Weights of a small GPT-style language model, trained from scratch on English Wikipedia.
Training: a variant of Adam for these matrices, 563M tokens, 8593 steps.
Each number is 128 + 32 x the weight over its row's rms, rounded and kept within 0 to 255. Layers, rows and columns count from 0. The size above them is the row's rms in percent of the matrix's.

# layer 2 attention output (transposed), 1152x768, rms 0.0277, rows 520-572, columns 512-575
size [ 92 102 103 103  96 100 100 101  92  98 100 100 101  93  98  96 101  98  97  98  98 103  93  96 103 100  93 101  95  94  89 102 106  97  98  94  96 104  92  97  97  94  96  97 100  96 100 103  98  94  98  97  93]
[[199 152  90 126  74 170  99 117 138 108 150 142 105 201 162 125  73 142 110 123 134  56 159 125 122 115 142 156  90 127 154 140 126  87 130 114 182  93 182 159 129 162  77 113 172 119 139  59  53 127 129 146 116 118 142 175 155 111 133 162 159 145  80 134]
 [ 79  86 135 113 114 153 128 181  94 156 166 147 109 119 127 120  67  89 109 111 174  77 210 117 112 127 136 114  69 137 102 101  96  68 133 132 123  65 162 186 163 162 141 154 163  99 107 130 162 131 142 107  96 110  93 166  76  67 107 178 116 128  89 173]
 [163 111 163 106 100 175 139 117 143 176 130 122  54 105 157 110 109 168 123 116 139 134 120 123 128 113  84 132 173 107 141 186 141 141 139 145 123  98  95 115 101 118 107 137 106 135 159 127 106  90  35 143 120  79 163 151 101  77 163 134  85 135  42 128]
 [140 126  76 117 154 103 126  76 143 110 167  96 190 192 180 151 209 134 206  94  52  98 115  97 182  95  89 145 162 108 136  83 122 116  74 122 172 171  92  67 103 161 140  67 182 132 119 147 195 138  60 215  89 153 130 150 172 115  56 153 140 166  64 119]
 [141 125 150 120  71 133 149 148 108  87 101 133 130 126 157 154 118 157 114 117 138 122 106 123 182 153 144 133  72 134  76  89  96 151 131 128 110 162  76 116 131 111 184 125 188 123 140 155 168 182 168  78 165 125 175 165 140 175 113 169 118 155 134 165]
 [149 122 163 120 151 138 148 119 130  90 159 150 141 124 165 126 109 195 193 115 180 193  98 145 181 121  97 103 101 117 173 119 140 143 156 125 107  78  88 132 123 129 138  95 167 130 114 116 143 122 142 109 123  99  84 134 158 153  98 154 101  83 104 154]
 [159 146  96 108  95  85 138 156 123 106  93 216 147 171 145 142 118 118 154 112 166  84 162 122 137  94  99 125 148  98 113 122 148 131 149 104  93 142 145 165 144 161 162 108 215 146 132  93 115  90 126 102 114 157 104 149  74  98 144 174 103  75 170 159]
 [130  86 129 132 135 154  88 155  70 127 129 106  77  52 109  82  92 155 137 165 156 108  27 115  99  92 140 121  75 132 134 119 183 121 121  94  95 162 117 136 140  85 137 135 109 126 122 130 115 138 161 200 119  90 104 127 126 117 135 145 150 108 121 132]
 [ 93 114  39 165  90 107  97 145 124 138 102 129 164 148 147 103 116 144 116 145 119 121 121 125  68 137 114 158 146 155 104 134 137 190 113 170  99 115 124 130 125  88 161  75 126  74 127 115 168 119 161  84 118 123 109  75  82 124 137  70 104  97 152 104]
 [152 189 153 109  98 138 181 136 165 108 127 141 185 199 188 125 171 110 147  80 159 115 144 152 182 165 157 144 133 101 102 170 101 103 169 147 125 131  63 174 154 129 122 126 213 115 130 149 127 102 161 130  86 158 122 124  90  77  77 191  89 108 134 148]
 [ 72 123 110 214  31 104 107 107 158 149 130  97 136 103 162 160 110  66 117 193 131 135 132 126 109 151 100 167 114 152 161 165 154 175 163  98 100 118 138 140 144 118 123  85  99 119 150 241 141 122 131  71 125 149 140 172 177 136 121  93 129 145 118 112]
 [122 183 160 163 169 143  86 116 155 152 188 159 132 147 139 116 153 107 144 198 126 112  92 129 105 109 187  74 148 115 152 128 131 107 139  92 158 136 106 142 176 193 111 121  95 104  78 126 140 120 126 119  99  73  64 106 200 122 133 152 181 170 143 107]
 [131 106  84 106 132  89 137 126  90 137 151 152 143 123 101 130 134 181 162 168 133 183 143 115 108 117 107 103 111 151  97 124  87 107 135  94 101 131 132 139 119 167 144 102 135 136 146 176  92 107 110  87 172  71 142  95  94 142 154 128 155  91 140  91]
 [150 151  97 178 189 123  55 115  69 117 162 192 204 126  90 129  87 142 196 108 111 141 120 139 128 129 161 129 143 153  76 115 131 117  85 130 148 118 152 101  98 150 155  98 177 172 151  72 123 105 118 140  98 108 107 122 137 158 162 107 104  70 114 164]
 [ 94  92  94 124 128 130  74 128 133 138 133 120 103 132 190 169 158  92 128 152  66 133 103 117  95 142 101 133  86 134 160 152 132 134 158  77  79 140 139 195 162 131 117 143 123 147 122 126 117 128 134 172 151 135 156 145 175 125 168 125 137 112  94  96]
 [ 97 145 126 143 109 220  99  88 193 164  99 169 129 131 112 153 120  74 115 137 102 132 121 122 132 127 140 121 207 111 149 119  98 155 116 134 137 121  98 184 164 136 142 157 102 165 138 185 152 180 109 114 158 159 177 173 135 159 174 100 186  62 138 101]
 [110 128  95 119  78 128 174 128 124 115 155 133 187 149 162 146 101 149 107 129 128 110 117  99 111 163  92 122 111 153 124 148 134 142  72 134 160 102 107 126 131 160 124  83 197  88 191  73 114  69 138 113 110 198  74 173 148  71  77 103  92 174 104 119]
 [ 90 112 138 141 123 127 105 116 206 124 112 124 164 172  67  61 116 140 162 147 113 171 140 170 112 191 171  83 158 109 102 103  82 137 118 108 134 162 108 129 163 111 133 114 169  85 119 105 171  94 166 102 155  94 129 191 140 132 170 119 100 104 142 132]
 [140 132 123 167 134 114 140  84 104 146 126  94  84 119 164  79 151 185  49  94 131  97 102 137 148 127 187 100  19 185 157 141 135 138 131 154 180 144 112 103 113  57 154 176 145 135 143 138 121 103 110 108 108 111 102 151 132 136  98 154 111 185 192 154]
 [117 103 133 216 134 113 110 133  43 156 133 137 107  72 138 119  93 131 104 144 108  92 159 124 120 129 150 170  90 141 116  99  89 113 110  96 170 159  95 177 116 130 168 153 113 205 100 121  98  91 145 112 149  78 129 136 175 147 188 100 155 184 144 128]
 [ 76 107 114 142 137 102 100 125 110 194 176 163 139 124 110 118 125 196 194 192 111 140 146 124 165 121 153 133 130 181 123 106  45 124 133 160 199 117  90 154  93 142 125  88 105 151 115 171 144 133 101  67 143  49 129 165 113  93 201 124  87 135 102 110]
 [102 126 131 126 111  83 133  80 194  89 106  64 120 159 117  93 149  87  80 100 131 113 153 121 134  75 112 139 163 136 186 160 132  99 193 180  97 141  88 112 121  85  93 103 128 153 159 157 181  97  76 166 127 161  78 148  93 117 103 117  93 128 124 144]
 [113 152 119 128 153 137 117 155 108 131 150 147  92  91 144 134 163  95  81 121 156 134 123 115 147 145 154 155 172 118 106 149  99 136 113 130 209  90 138 116 121 109 147 159 126  86 104 102 184 130 178 142 158 150 106  96 167  94 114  73  80 168 103 124]
 [121 159 110 190  73 105  96 111 103 137 138 110 149  88 160 140 179  80 129 130 129 109 168 125 112  96 118 162 131 129 160  89 128 153  97 101 146 122 102 105 149 169 153  90 124 142 102 171 112 147  70 125 106 167  88 119  95 141 181 151 118 135 132 121]
 [200 132 161 160 174  80 162 113 168 107 146 171 165 116 148 103  93 153 176 141 128 107 200 121 101  87 156  71 207 127 122 145 105 127 109  81 145 116 175 107 137 149 116 137 124 143 133 174 173 154 122 125 186 164 106 130 120 193 102 164 126 135  83 120]
 [158 222 119 149 121 132 147 113 146  88 171 141  93 172 137  97 167 117 181  95 137  85 108 119 147 137 173 128 172 129 128  80 143 154 153  91 117 103  83 131  79 176 182 129 216 133 102 151  85  91 150 119 104 150  78 124 161 120 123 155 126 111 125 113]
 [118 117 143 117 111 129 120 126 185  93 143  71 112  97 119 156 133 116 145 132 122 133  95 178 137 108 134 134  99  84 135 144 130  90  94 132 149 151  99 123 153  80 153 151 179 101 129 167 124 155 118 189  32  90 133 104  96  84 118 142  92 131  76 169]
 [127  68 136 121 143  61 154  82 157  82 156 109 121  72 110 158 117 168 113 144  94  62 191 172 129  56 128  96 128  55  75  77 165 149 169 170 138 124 170 126 143 105 120 135 162  95  49  96 117 131 155 135 134 136 166 109 134  68 105 109  53 120 102 117]
 [ 86 106  88 190 141 149 150 137 159 142 107 100 173 118 146 134 121 162 108 129 110 175 120 136  98 125 167  92 125 165 146  82 135 120 167 141 155 157 159 108 107 178 107  68 117 123 134 106 121 103 164 113  85 148 167 201 180 163 141 110 157 165  83 155]
 [164 107 119  97 113  54 199 195  95 129 126  73 116 116 169 100 188 181 124 157  75  96 125 109 128  91 110 116 169 100 130 142 145 140 120  95 155 137 138  48 137 133 145  58 124 110 121 129 105  83 123 122 180 106 157 107 116  88 145  90 140 131  56  91]
 [143 147 190 158  98 126 149  96 189 130  85 137  76  84  78 118 118 144  95  58 135 126 151 190 116 132 138 109  94  38 140 122 197 135 136 105 108 143 178 119 174 131 137 165 137 110 185 115  75 165 207 111 163 190 139 128  96 155 117 163 136 130 163 164]
 [171 118 142 159 110 159  90  94 124 115 136 129 117 126 161  94  88 108 119 187 202 133 165 115  88 134 165 184 128 129 175 148 130 132 149 138 118 113 102 139 103 155 131 183 102 149 106 196 124 114 154 127  96 116 145 131 143 131 149 117 146 175 181 135]
 [170 140 167 144 150 150 195  96 126 172 131 140 142 170 164 157 116 151  93 103 142 120 116 116 111 108 159 149 141  43 172 157 124  95  99 151 161 104 178 102 170 196 117 101 111  89  93 125  95 122 140 188 157  93 139 169 127 124 123  87 119 124 162  67]
 [129 125  61 138 139 153 176 108 106 148 147 140 107 167 211 119 175 109  78 112 162  72 112 132 136  95  78  94 140 122 158 184 146 181 138 149 114 123 149 141 186  80 151 120 130 178 104  94 140  75 106  70  96 165  92 107 130 147  93 144 128 101 112 120]
 [ 52 102 222 158 107 146 101 145 115 205  81 125 115 130 102 185 130 131 182 120 125 107 137 157  88  87 103 106 114 171 157 145 131  57 161 111 158 155 194 150 140 180 146 137 113 148  87 122 189 168 171 205 103 140 130 128 167  87  80 109 125 130 110 172]
 [130 122 170 108 102 134 110 149  51  81 112 115  72 144  73 110 104 116 138 144 193  84 161 148  89 182 130  73  88 117  98 150 140 110 162 140 132 124  89 131 135 131 124 159  79 112  73  79 120  91 153 144 117 137 121 109 172  77 136 128 132  89 155 115]
 [138 121 106 129 122 157  65 136 119 139  79 167 136 114  46 170 147 137 134  97 132 122 115 129 131 126  82 114 153 131  99 177 178  96 104 139  94 178 181 188  94 102 147 134 109 173 216  89 132 124 178 174 131 154 118 154 115 120 170 116 112 122 103 175]
 [118  98 180  78 131 187 162 103 183 114 159 144 118 107 146 144 105 108 156 119 129 111 126 201 182 127  88  81  47 152 109 137 134 142 166 182  30 150 139 110 102 147 138  99 150 104 192 106 114 119 135 124 159 149 134 169  91 150  75 104 150 100 163 151]
 [129 158 106 146 117 117 135 117 107 132 135 133 103 155 162 149 140 191 102 152 145 107 113 110 107  91 156 158 160 129  93 118  97 119 119 144 178 170 100  75 109 116 124 148 118 108 118 105 180 157  60 133 129  79 170 149  73 105 110 135  78 109 119 112]
 [127  90 140  45 140 128  85 161 162  68 153 115 136 112 174 134  84 123 114 157  89 135 169  99 151 151 162 127 127 133 185 148  69 153 199 135 155  89 133 193 127 159 127 148 143 134 100 131  70 123 215 155 154 190 124 165  91 135 137 114  83  79 119  43]
 [156  67 101 122 123 117 123  77  92 125  88 146 170 121 113  62 125  84 139 163 119 164 152  85 212 117 134 153 139 152 142 130  90 110 166 127 129 106 163 175 149 123 145 139 189 117 116  56  93 155 109 130 159 200 150 158 145 127 160 151 127 150  89 140]
 [169 112 118 103 148 156 182  47 147 114 120 113 103 178 136  97  83 127 198 154  77 125 112 140 141  80  56 106  84 147 151 154 116 170 155 196  72  84 153 148 132 136 149 102 151 145 120 166  80  97  52 104 111 109 108  85  63 161 118 145 130 147 114  82]
 [136 157 175 123 127  76  86 136 128 148 143 128  75 141 138 123 125 139  94 150  58 129 183 119 165 138 176 139 202 148 150 106 146 149 120 120 145 143 129 119 112 138 132 155 156 114  90 190 147 134 123 148 174 129 144 111 151 109 102  73 140 150  74 117]
 [ 96 182 146 114 164  94  69 109 164 114 119 120 160 137 121 150 147 109 159  40 149 125 189 188 103 121 167 120 108 202 160 122  79 124 139 111 122 123 110  61 161 166 126 180 176 147 132 148 192 179 188  96  68 143 117 108 157 106  86  86  94 184 132 192]
 [109 172  92 146 153  83 127 131 118 124 103 158 128 101 144  71 139 175 114 117  81 102 124 114 134 155 136 212 161 120  98 104 107 160  65 119 201 189 166  86  78 124 159  79 117 137 119 124 145 123 147 180 112 201 132 132 128 171 124 158  97 121 128  65]
 [155 137 205 115  94 177 151 152 198 119 162 114 121 103 126 111  81 180 118 111 127 101 126 210 116 119 102  91 119 108 141 154 179 128 118 127  83 145 169 150 117 151 113 126 152 140 146  77 127 145 143 123 120  96 134 140 126 168  56 116 117  83 160 109]
 [168 142 121 196 155 142  76 152  99  96  88 110 117 129 126 123 124 144 124 151 150 156 111 130 172 205 122 147 220 145 115  89 130 211 191 101 189 178  80  99 140 197 106 137 125 104  95  42 147  58 163 203 103 145 138  91 137  97 197  99 136 104  72 102]
 [139 135 139 139 164 119 106 135 112 129 153 126 127 141  84 167 122 129 174 146 100 139 197 138  89 106 142 139 186 144 135 113 116 133 164 157 122 110  93  88  89 152  90 103 129  97 147 122 155 103 114 119 192 172 132  97 125 141 216 136 125 125 183 164]
 [100  94 155 110 112 136 171 116 159 146 160 129 152 139 112 108 145 108 145 162 151 135  96 134 109  53  82 127  82 162 107 103 177  87 165 110  85 126  51  98  92 102  84 145  91 156  85 105 128 137 106 161 104  99 157 155 141  98 113 141 103 125 139 196]
 [127  89 161 169 111 141 171 138 145 131 151  84 147 150 130 136 202 141 106 152 144 146  81  70  95 110 142 112 116 113 194 146 140 101 121  98 107  79 113 170 163  98 151  94  75 146 162 192 137 142  79 137 145  69 129 130 178 163 114 112 153 158  66 115]
 [ 77 127 120 119  93  63 152 136 196 156 105 124 145 120  93 136 137 111 135 175 122 100 106 156 129 145  89  55 112 117 112  72 169 141 104 127 150 128 124 126 111 163 124  81 108 138 151 131  63 137 218 188 138 153 115  88 118 132 165 128 135 104  47 131]
 [119 145 152 116 112 123 119 123  74 107 160 155 126 100 150 113 164 164 154  57 147 116 119 192  93 125  84  84 113  63 130 148 168 158 117 155 144 123  93 143 149 125 158  93 192 110 167  90 105  99 185  98 116 133  90 105 112 124 136 130 117 105 142 146]
 [121 108  99  71 132 208 134 144 142 125 146  68 160  50 104  84 168  64 119 112  69 155 110  95 167 109  72 148 137  97 133 104 106  94 102 113 135 202 108 113 117 187 122 115  92 131 163 117 110  71  78 108 102 154 109 183 140 191 125 162 141 181  71 134]]
# layer 2 attention value, 1152x768, rms 0.0292, rows 521-572, columns 512-575
size [ 96 101 107  94 100  96  94  95  95  96  97  98  89  96  94  99  97  97  97 102  98  90  95  95  93  89  97 103  98  90  95 105  96  92  92  88 105  91  90  96  94  94  97  99  98 107 101  95  93  94  96  91]
[[130  83 119 133 137  87 103 142 194 134 151 117 112 111 130  80 173  90 154  99 104 164 127 185 154 107 135  88 124  94 194 152 110 143 180 108  94 113  60 125 122 193 179  97  82 120 189 125  79  74 170  62 157 126 164 124 105 178 142 182  87 123 107 143]
 [147 116 139 140  97 126 134 111 127 161 114 116 142  99 163 186 120 102 141 106 156 180 137 129 186 158 113  93 106 141 161 167 129 107 181 140 157  96 106 124 185 150 115  60  77 124 147 134  87 130 136 111 142 134 144 113 136  79 147 156 202  99 163 147]
 [168 123 123  84 120  98  93 123 158 182 164  86 159  60 127 124 116 139 145 130  63 131 116  70 125 104 129 156 211 143 150 129 139 157 154 140 137 152 145 177 101 222 139 126  82 102 110 154 147  68 121 153 158 143 133 156 117 104 119 123 146 134 126  64]
 [142 165  74 102 129 141 157 130 174 102 142 125 140  81 136  93  77 135 104 101 142 107 187 128 128 136 124 104 111 142  82  96  70 148 129 137 118 152 106 110  94 116 124 101 166 120  83 139 122 123 118 179  94 124 151 166 135  83 114 108 164 110 153  91]
 [160 155 100 158 156 142 179 190 147 161 127 142 137 116 139 174 127 149 135  83 123 122  87 134 119 177 125  79 113 112 166 158 128 113 155  82 104 123 119  93 175 155 215  69 147 166 146 164  81 123 101 132 161 132 130 135 117  89 133 138 152 162 157 139]
 [ 89  82 131 134  79  43 130  94 111 149 120 117  92 142 107 106 185 140 136 126  74 152 137 121 117 134 150  80 115  97  96 139 118 112  82 112 157 148 122 148  94  41 144  99 171 127 223 120 139 156 106  48 103 142  89 133 157 117 176 161  95 177  86 139]
 [105 140 178 171 126 121 125 122  84 123 131 183 158 174  90  45 149 151 140 142 138 108  99 147  91 113 135  83  93  81 103  92 132 144 127 178  99 152 118 108 169  51 122 143 164 121 169  62 137  74 137 142 202 146  76 162 154 131 105  87 126 156  97 155]
 [107 139  97 154 184  75 114 125 100 173 113 115  94 103 105 112 164 130 112 158  90  90  76 115 149 127 148 130 154 130 118 152 162  98 163 132 163 110  84 123 123  98 143 160  98 154 139 130 141 104 144 165 163 127 123 118 133  99 105 158 116 162 132 123]
 [129 147 202  22 132 181  90 145 165 192  98 108 124 118 126 102 109 108 134  78  79 168 151 102  98 130 122  84 129 160 161 150  91  86 105  77  86 161  91 130 153 118 108 155 148  96 141  92 100 136 141 105  86 123 115 133 112 138 149 134 178  97 101 189]
 [164 150 118 160 128 153 109 142 145 129 101 107 180  59 101 139 172 146 167 122 131  89 105  99 104 123 160 108 123  96 201 180 129 123  86 105  91 145 127 137 122 141 164  74 173 142 140 164 109 122 120 117 122 123 116 103 128  99 166 164 137 150  99  91]
 [134  74 100  99 111 154 174  80 163  96 117 168 130 118 139 105 192  83 116 143 102 174  80 117 169  95 138 137 183 149  98 127 127 155 137 171 151 122 116 144  96 143 153 124 131 186  42 150 123  98  93 131 131 125 175 106 128 121 155 155  84 127 136 171]
 [ 95  68 123 185 177  69 125 130  56 112 125 132 140  83 110 146 161 160 130 130 117 119 103 165 120 135 120  92 115  66 145 147 151 138  83 102 115  88 159 133 138 143 167  75 111 179 135 182  93 164 105 174 106 139 116 126 102  97 117 134  63 121 127  83]
 [168 107  78 120 136  62 138 133 152 110 144 125 121  42 161 169 150 147  98 124 160 162 133 118 136 127 134 123 176 127 118 155  63 105 135 170 132 108  95 134 100 168 104  75 120 126 142 120 103 133 155  68 172 158 179  82 106 132 152 140 135 114 112  76]
 [ 88 118 144 127 136 110 108 116 157 112 132 120 131 119 135 196 197 126 134  83 107 175  88 144 151 132 124 146 143 141  50  89  88 123 152  73 204 112  71 135  82 217 133 159  44 144 130 164 140 134 142 186 133  94 144 135 119 164 116  73 174 106 125 140]
 [165  71 129 154 144 113 141 109  83 143 148 112 181 152 133  88 125 106 138 209  76 100 131 115 101 150  76 174 136 174 169 105 103 129 162 136 118 108 137 180  86 109 147 117  58 129 151  88 132 184 156  93 135  94 179 132 113 163 136 144 130  98 119 129]
 [117  84 128 104 133 162 130 119 235 147 130 132 174 104 168 152 130 106 106 112 136 192 107 163 117 120 128 135 171 126 180 165  68 131 173 102 132 102 108 149  76 154 154 115 122 149  69 149 111 100 151 112  94 154 140 103 109 122 130 175 186 139 109 142]
 [135 147 108 101 124 127  96 129 114 154 176 115 159  92  92 125 136 154 108 139 175 107 148 179 169 164 128  95 172 119 138  58  89 109 150 202 139 133 113 139 126 158 134  66 101 136 167  42 112 177 113  88 123 116 120  80 133 126 125 155 162 125 119 164]
 [144 110 162 112 135 155 161 104 151 124 118 127 103 175 146 105  60 126 104  89 123 133 123 125 102 145 206 195 145 159 152 119 102 134  91 118  84 125 144  95 162  78  75 107  99 136 149 121 166 139 124 140 122 138 116 135  93 130 143 108  65  92 130 148]
 [121 152 137 142  82 125 116  90 115 103 120 157 142 178  87 127 218 123  85 118 145  61 127  95  89 132 127 129  99 158 130 103 156 125 113 136 164 162 156  97 117 139 143 138 113 108  79 135 155 174 112 201 115 137 161 159 125 165 126  84 106 137 154 150]
 [121  95 127 133  85 113  75 118 190 117 126 126 112  91  94 166 144 147 134 133  86 160 125 131 166 146 144 119 128 138 158 184 134 132 154 135 153 130 108 163 166 207 229  72  49 126 135 144 120 143 158 129 135 138 161 144 136 148 152 124 116 101 130 166]
 [115 180  92 101  63 202 116 169 158 146 132 124 118 163 132 133  86 124 165 152 127 111 144 140 120 153  77  64 120 111 146 173  51 130 147 106 121 121 148 107 153 173 102 152 141  99 177 106  79 123 147 120 138 103 137 144 118 138 133 168 176 103 139 138]
 [ 92 145 156  89  17 104  74 126 151 170 113 135 101 130 105 145 100 141 113 127 157 141 116  93 154 124 145 177 178 165 124 177 153 104 142 103 119 187  89  77  93 162 105 146  81 100 104  87 122 144 153 107  79 154 136 135 130 165 116 113 113  68 105 159]
 [120 127 159  61 131 193 103  82 150 144  99 137 149 144 146 136 139 113 148 166 144 144 130  91 136 117 129  96 149 116  94 112 166 116  99 131 138 144  89 145 100 132 116 223  96 130 137 178 172 152 119 123  57 109 131 144 150 124 157  90  94 120 107 132]
 [125  74 105 166 176 116 145 150 121 148 174 160  85 170 126  85 164 129 116 168 180  81 166  65 163  79 193 198 162 135 111 130 161 127  48 151 172 113  94 155  71 129 155 142 139 128 154 151 136 125 124 122 129 124 140 104 109  92 111  84  50 154  64 144]
 [142 151 177 102 149 157 115 105 144 124 137 100 163 142 103 120 104 148 149 129 103 163 174 142 131 173 144  75  75 164 147 135  42  92 145 135 127 117 108 158 133 120  96 127 186 141 181 110 141 173 182  81 124 148  76 162 132  95 109 104 127 155 121 181]
 [147 113  95 126 142 141  95  83 147 113 112 168 107 143 135 167  96 154 133 132 165 100 172 112  96 109 146  98 153 108  95 128 159  97 143 123 131 125  87 136 166 121 110 150 196 102 185 144 110 132 119 126 142 113  98 143 126 132 110 111 139 147 118  92]
 [162 148  85 140 104 167 116  67 177  86 158 123 167  97 103 111  85  87 135 162 139  99 128 136 108 123 145 190 132 107 169 134 129 150  57  64 144 120 133 110 134 135 105 165 167  75 146 105 135 123  91 126 110 118 116 138 114 113 100  99 128 154  89 160]
 [143 133 132 116 112 163 126 134 241 132 141 146 133 119 147  88 139 111 115 124 139 147  73 130 163  80 159 114 123  87  76 123 100 158 170 135 188 134 155 157  90  92 115 157 143 124 149 100 123 107 116  88 102 121 169  95 138 122 153 137 161 124 173 154]
 [100 114 127 137  54 131 106 143 133  89 115 144 126 152 104 207 104 120 179 150 123 118  98  78 157 148  87  77 112  94 144 132 155 138 124 129 159 128 142 143 176 204 154  97 106 117  37 152  98 144 118 157 106 119 113 115 123 113 119 118 117 101 115 162]
 [136 162 109 177 100 106 168 118 116  99 104 133 109 159 128 150  92 119 121 161 130  50 158  93 107 172 145 138  99 141 145 153 163 100  85 100 134 142 142  88 107  61 157  88 195 135 159  78 143 149 119 161 172  93 111 128 159 160 157  96 150 125 112 133]
 [108 160 140 208 174  85 163 116 108 113 157 148 153 151 151 158 123  97 145  72 102 148 170 143 168 113 126 151 101 125 164  74 105 105 114 113 130  79 120 162 145  84 141 126 178 171 165  73 169 119  87 100 141 119 148 129 153 144 155 144 134 120 105 126]
 [162  68 102 113 106 156 169 113 161 142 137 154 184 140 125 132 146 125 145 149 161 167 112 151  91 135 118 124 119 158 152  60 122 175 146 161 145 124 183 171 150 128 100 115  95 147  72 153 175  85  95 124 115 134 133  86 141 138 138 135  47 128  92 219]
 [113 122 155  91  96 152 119 103 106 104 138 157  94 121 126 150 166 129 125 123 123 205 135 144 113 125 100 154 153 126  78 105  70 126 113 134 143 124 120 127 116  50  73 176 183 165 103 152 106 166 150 179 117 112 187 152 148 125 118 111 110  63 127 149]
 [121 119  66 149  41 187 124 165 153 137 154 178 127 163 143 103 149  84  79 167 149 129 163 158  89 121  91 121 106 106 172  86 165 178  96 126 162 126  88 123 120 161 141 143  78  86 145 119 119  77 184 117 143 137 134 136 121 117 165  84  72 150 107  44]
 [119 154  99 123 233 129 146 117  98  96  77  89 161 155 142  28  87 122 106  94 185 173 103 152  90 124 133 116 109 148 102  76 125 205  78 113 120 109 100 113 157  86 153 103 107 137 166 136 134 137 154 128 140 125  72 102 101  92 139  77 107 141 131 164]
 [139 156 115 158 107 100 166 140 142 154 102 165 114 203  95  90 116  96  84 141 182 159 139 125 118 134  97 158 112 157  95  68 146 119 163 162 176 150  63 118  40 111 104 141 127 111 155  86 121 111 135 102 210 133  88 162 114 133 129 111 125 141 195 156]
 [ 94 110 129 145  76 214 136 172 189  87  85 160 141 160 154  89  91 113 141 152 106 127 163 147  76 147 102 141  91 154 137 152 108 158 117 103 114 112 155  95 104  94 132 105 150 101 168 122 103 127 142 108 131 113 130 153 113 166 126 196 152 100 105  80]
 [150 129 162 108 189  59 132  66 161 107 132 154 116  86 193 182 139 119  80  90 142 140 121 143 162 120 166 165 155  88 110 159  93 106 194 123 121 157 122 167 141 140  60 123  65 125 137  88 109 159 127 171 105 109 196 146 143 123 136  97 116 107 133 130]
 [ 93 131  90 160 155 134 146 129 197 147 130 112 149 195 121 156 178  86 194 116 152 191 151 140 127 147 140  98  71 168 130 130 109 121 114 111 111 113 137 153 110 135  86 128  94 113 123 102 126 109 133  49 163 117 136 116 125 157 145 183 203 111 166 227]
 [115 147 124 106 123  98 114 137  84 119 127 117 120  93 112 200 146 128 145 109  81  93 114 135 108 122 117  82 136  92 157 158 149 103  71  75 161 146 120 109 111 178  98 103  69 106 130 164 120 229 175 108  75 150 145 127 120 171 119 131 140 121 142 155]
 [127  97 133  59 106 166 150 122 157  98  98 123 109 136 125 143  95 113 141 137 101  51 175 156 108 168  91  90  72  93 142 100 119 141 117  63 167  85 133  94 147 174 160  96 126 165 110 146  78 219 120 147 137 126 125 184 126  84  82 170 103  98 135 143]
 [132  95 150 101  58 140  86 124 168 152 146  81 147  91 154 190 150 115 187 173  92 142 173  60 131 143 112 112 143 145 137 173 103 105 154  85 168 112 151 133 146 188 161 128 105  96  50  83 150 125 146 155  89 133 141 119 140 115 135 158 143 115 142 117]
 [177 163  61  77  75 227 148 156 203 117 134 153 160 154 142 136  90 118 111 112 162  94  98 133 141 107 122 110 193 153 103 126 109 141 143 133  91 112 139 145 196  98 142  93 131 126 115 110 134 121 129 134 162 102 118 168 107 159  84 112  96 139  94  98]
 [149 142 113  96 159 142 110 129 174 121 166 112 147 107 157 233 153 112 209 133  99 131 120  89 132 162  98   2 217 117 140 148 139 103 185 121 140 155 126 103 131 120  58 171 144 136  92 152 154 105 107 128  97 126 128  72  98  84 131 120 133 146 123 106]
 [200 111 154 139 188 197 176 129 166 144 153 127 113 176 105 128 109 110 135 144 127 164 125 213 111 135 104 150  41 110 100 127 101 128 127 137  91 133 156 128 165 119  97 187 103 120 156  69 103  76 104  94 176 141 146 147 127 146 127 149  81 152 106 197]
 [ 97 139 137 151 162  87 137 104 131 113 153 176 126 168 150 168 209 131 116  76  95 179  87 169 142 106 133 119 117  81 144 123 108 166 170 152  94 134 129 125 134 140 131 126 104 125  91  70 151 115 134 164 149 126 150 104 102  82 167  95 133 103 168 142]
 [124  98 110 115  54 168 111 137 192 131 107 138  42 102 154 148  89 137  74 131 164 130 136 160 188 101 158 195 125 131  92 111  78 137  55 154 170 121 131 147  89 147 126 113  95 133 142  62 127 137 148 165 118 163 206  96 137 209 139  96 132  60 152 130]
 [121 159  86 121 128 171 139 173 160 125 113 104 152 107 140 116 140 127 148 156 152 149 101 176 123 133 115  81  84 143  75 113  97 196 141 115 167 143 126 167 126 165 150 149  50 152 153 141 155 110 144 192 154 130 101 166  95 144 137 125 134 160 153 116]
 [114 110 146 169 114 145 161 133  89 113 103 158 137 168 117 148 132 114 150 146  84 115  81 107 122 118 129 161  92 113 102 181 125 144 145 121 112 142 123 127  93 137 135 134 152 145  56 173 111 128 131 138 122 133 178 128 139 104 116 132 105  75 117  82]
 [112  90  57 165 142 130 126 195 136 131 148 130  91 129  93 111 158 147 133 193 118 165  46 137 108  89  72 125 131 119 137 154 197  78  86 127 131 113 117 144 126 175 103 202 136 135 143 191 167  67 128 128 161 124 116 115 140 105 127 138 159 137 150 119]
 [142 136 158 114 148 129 129  90 175 161 140 135 107  96 114 133 100 104 127  71 166 151 167 120  97 131 124 203 103 158 140 121 144 110 151 138 100 131 127 122 141 125 139  62 145 118 121 100 112 144 132 105 198 130 142 160 135 120 128 174 153 106 151  89]
 [ 97 124 100 127  94 117 122 172  80 140 132 159 169 105 107 126 117 102 130 148  68 138 117  64 155 110 175 105 155  90 122 203  97  77 154 122 143 146 137 123 111 133 113 142 173 126 120 102 123 124 162  60 175 141 136 140 116 132 143 125 144 117 100  38]]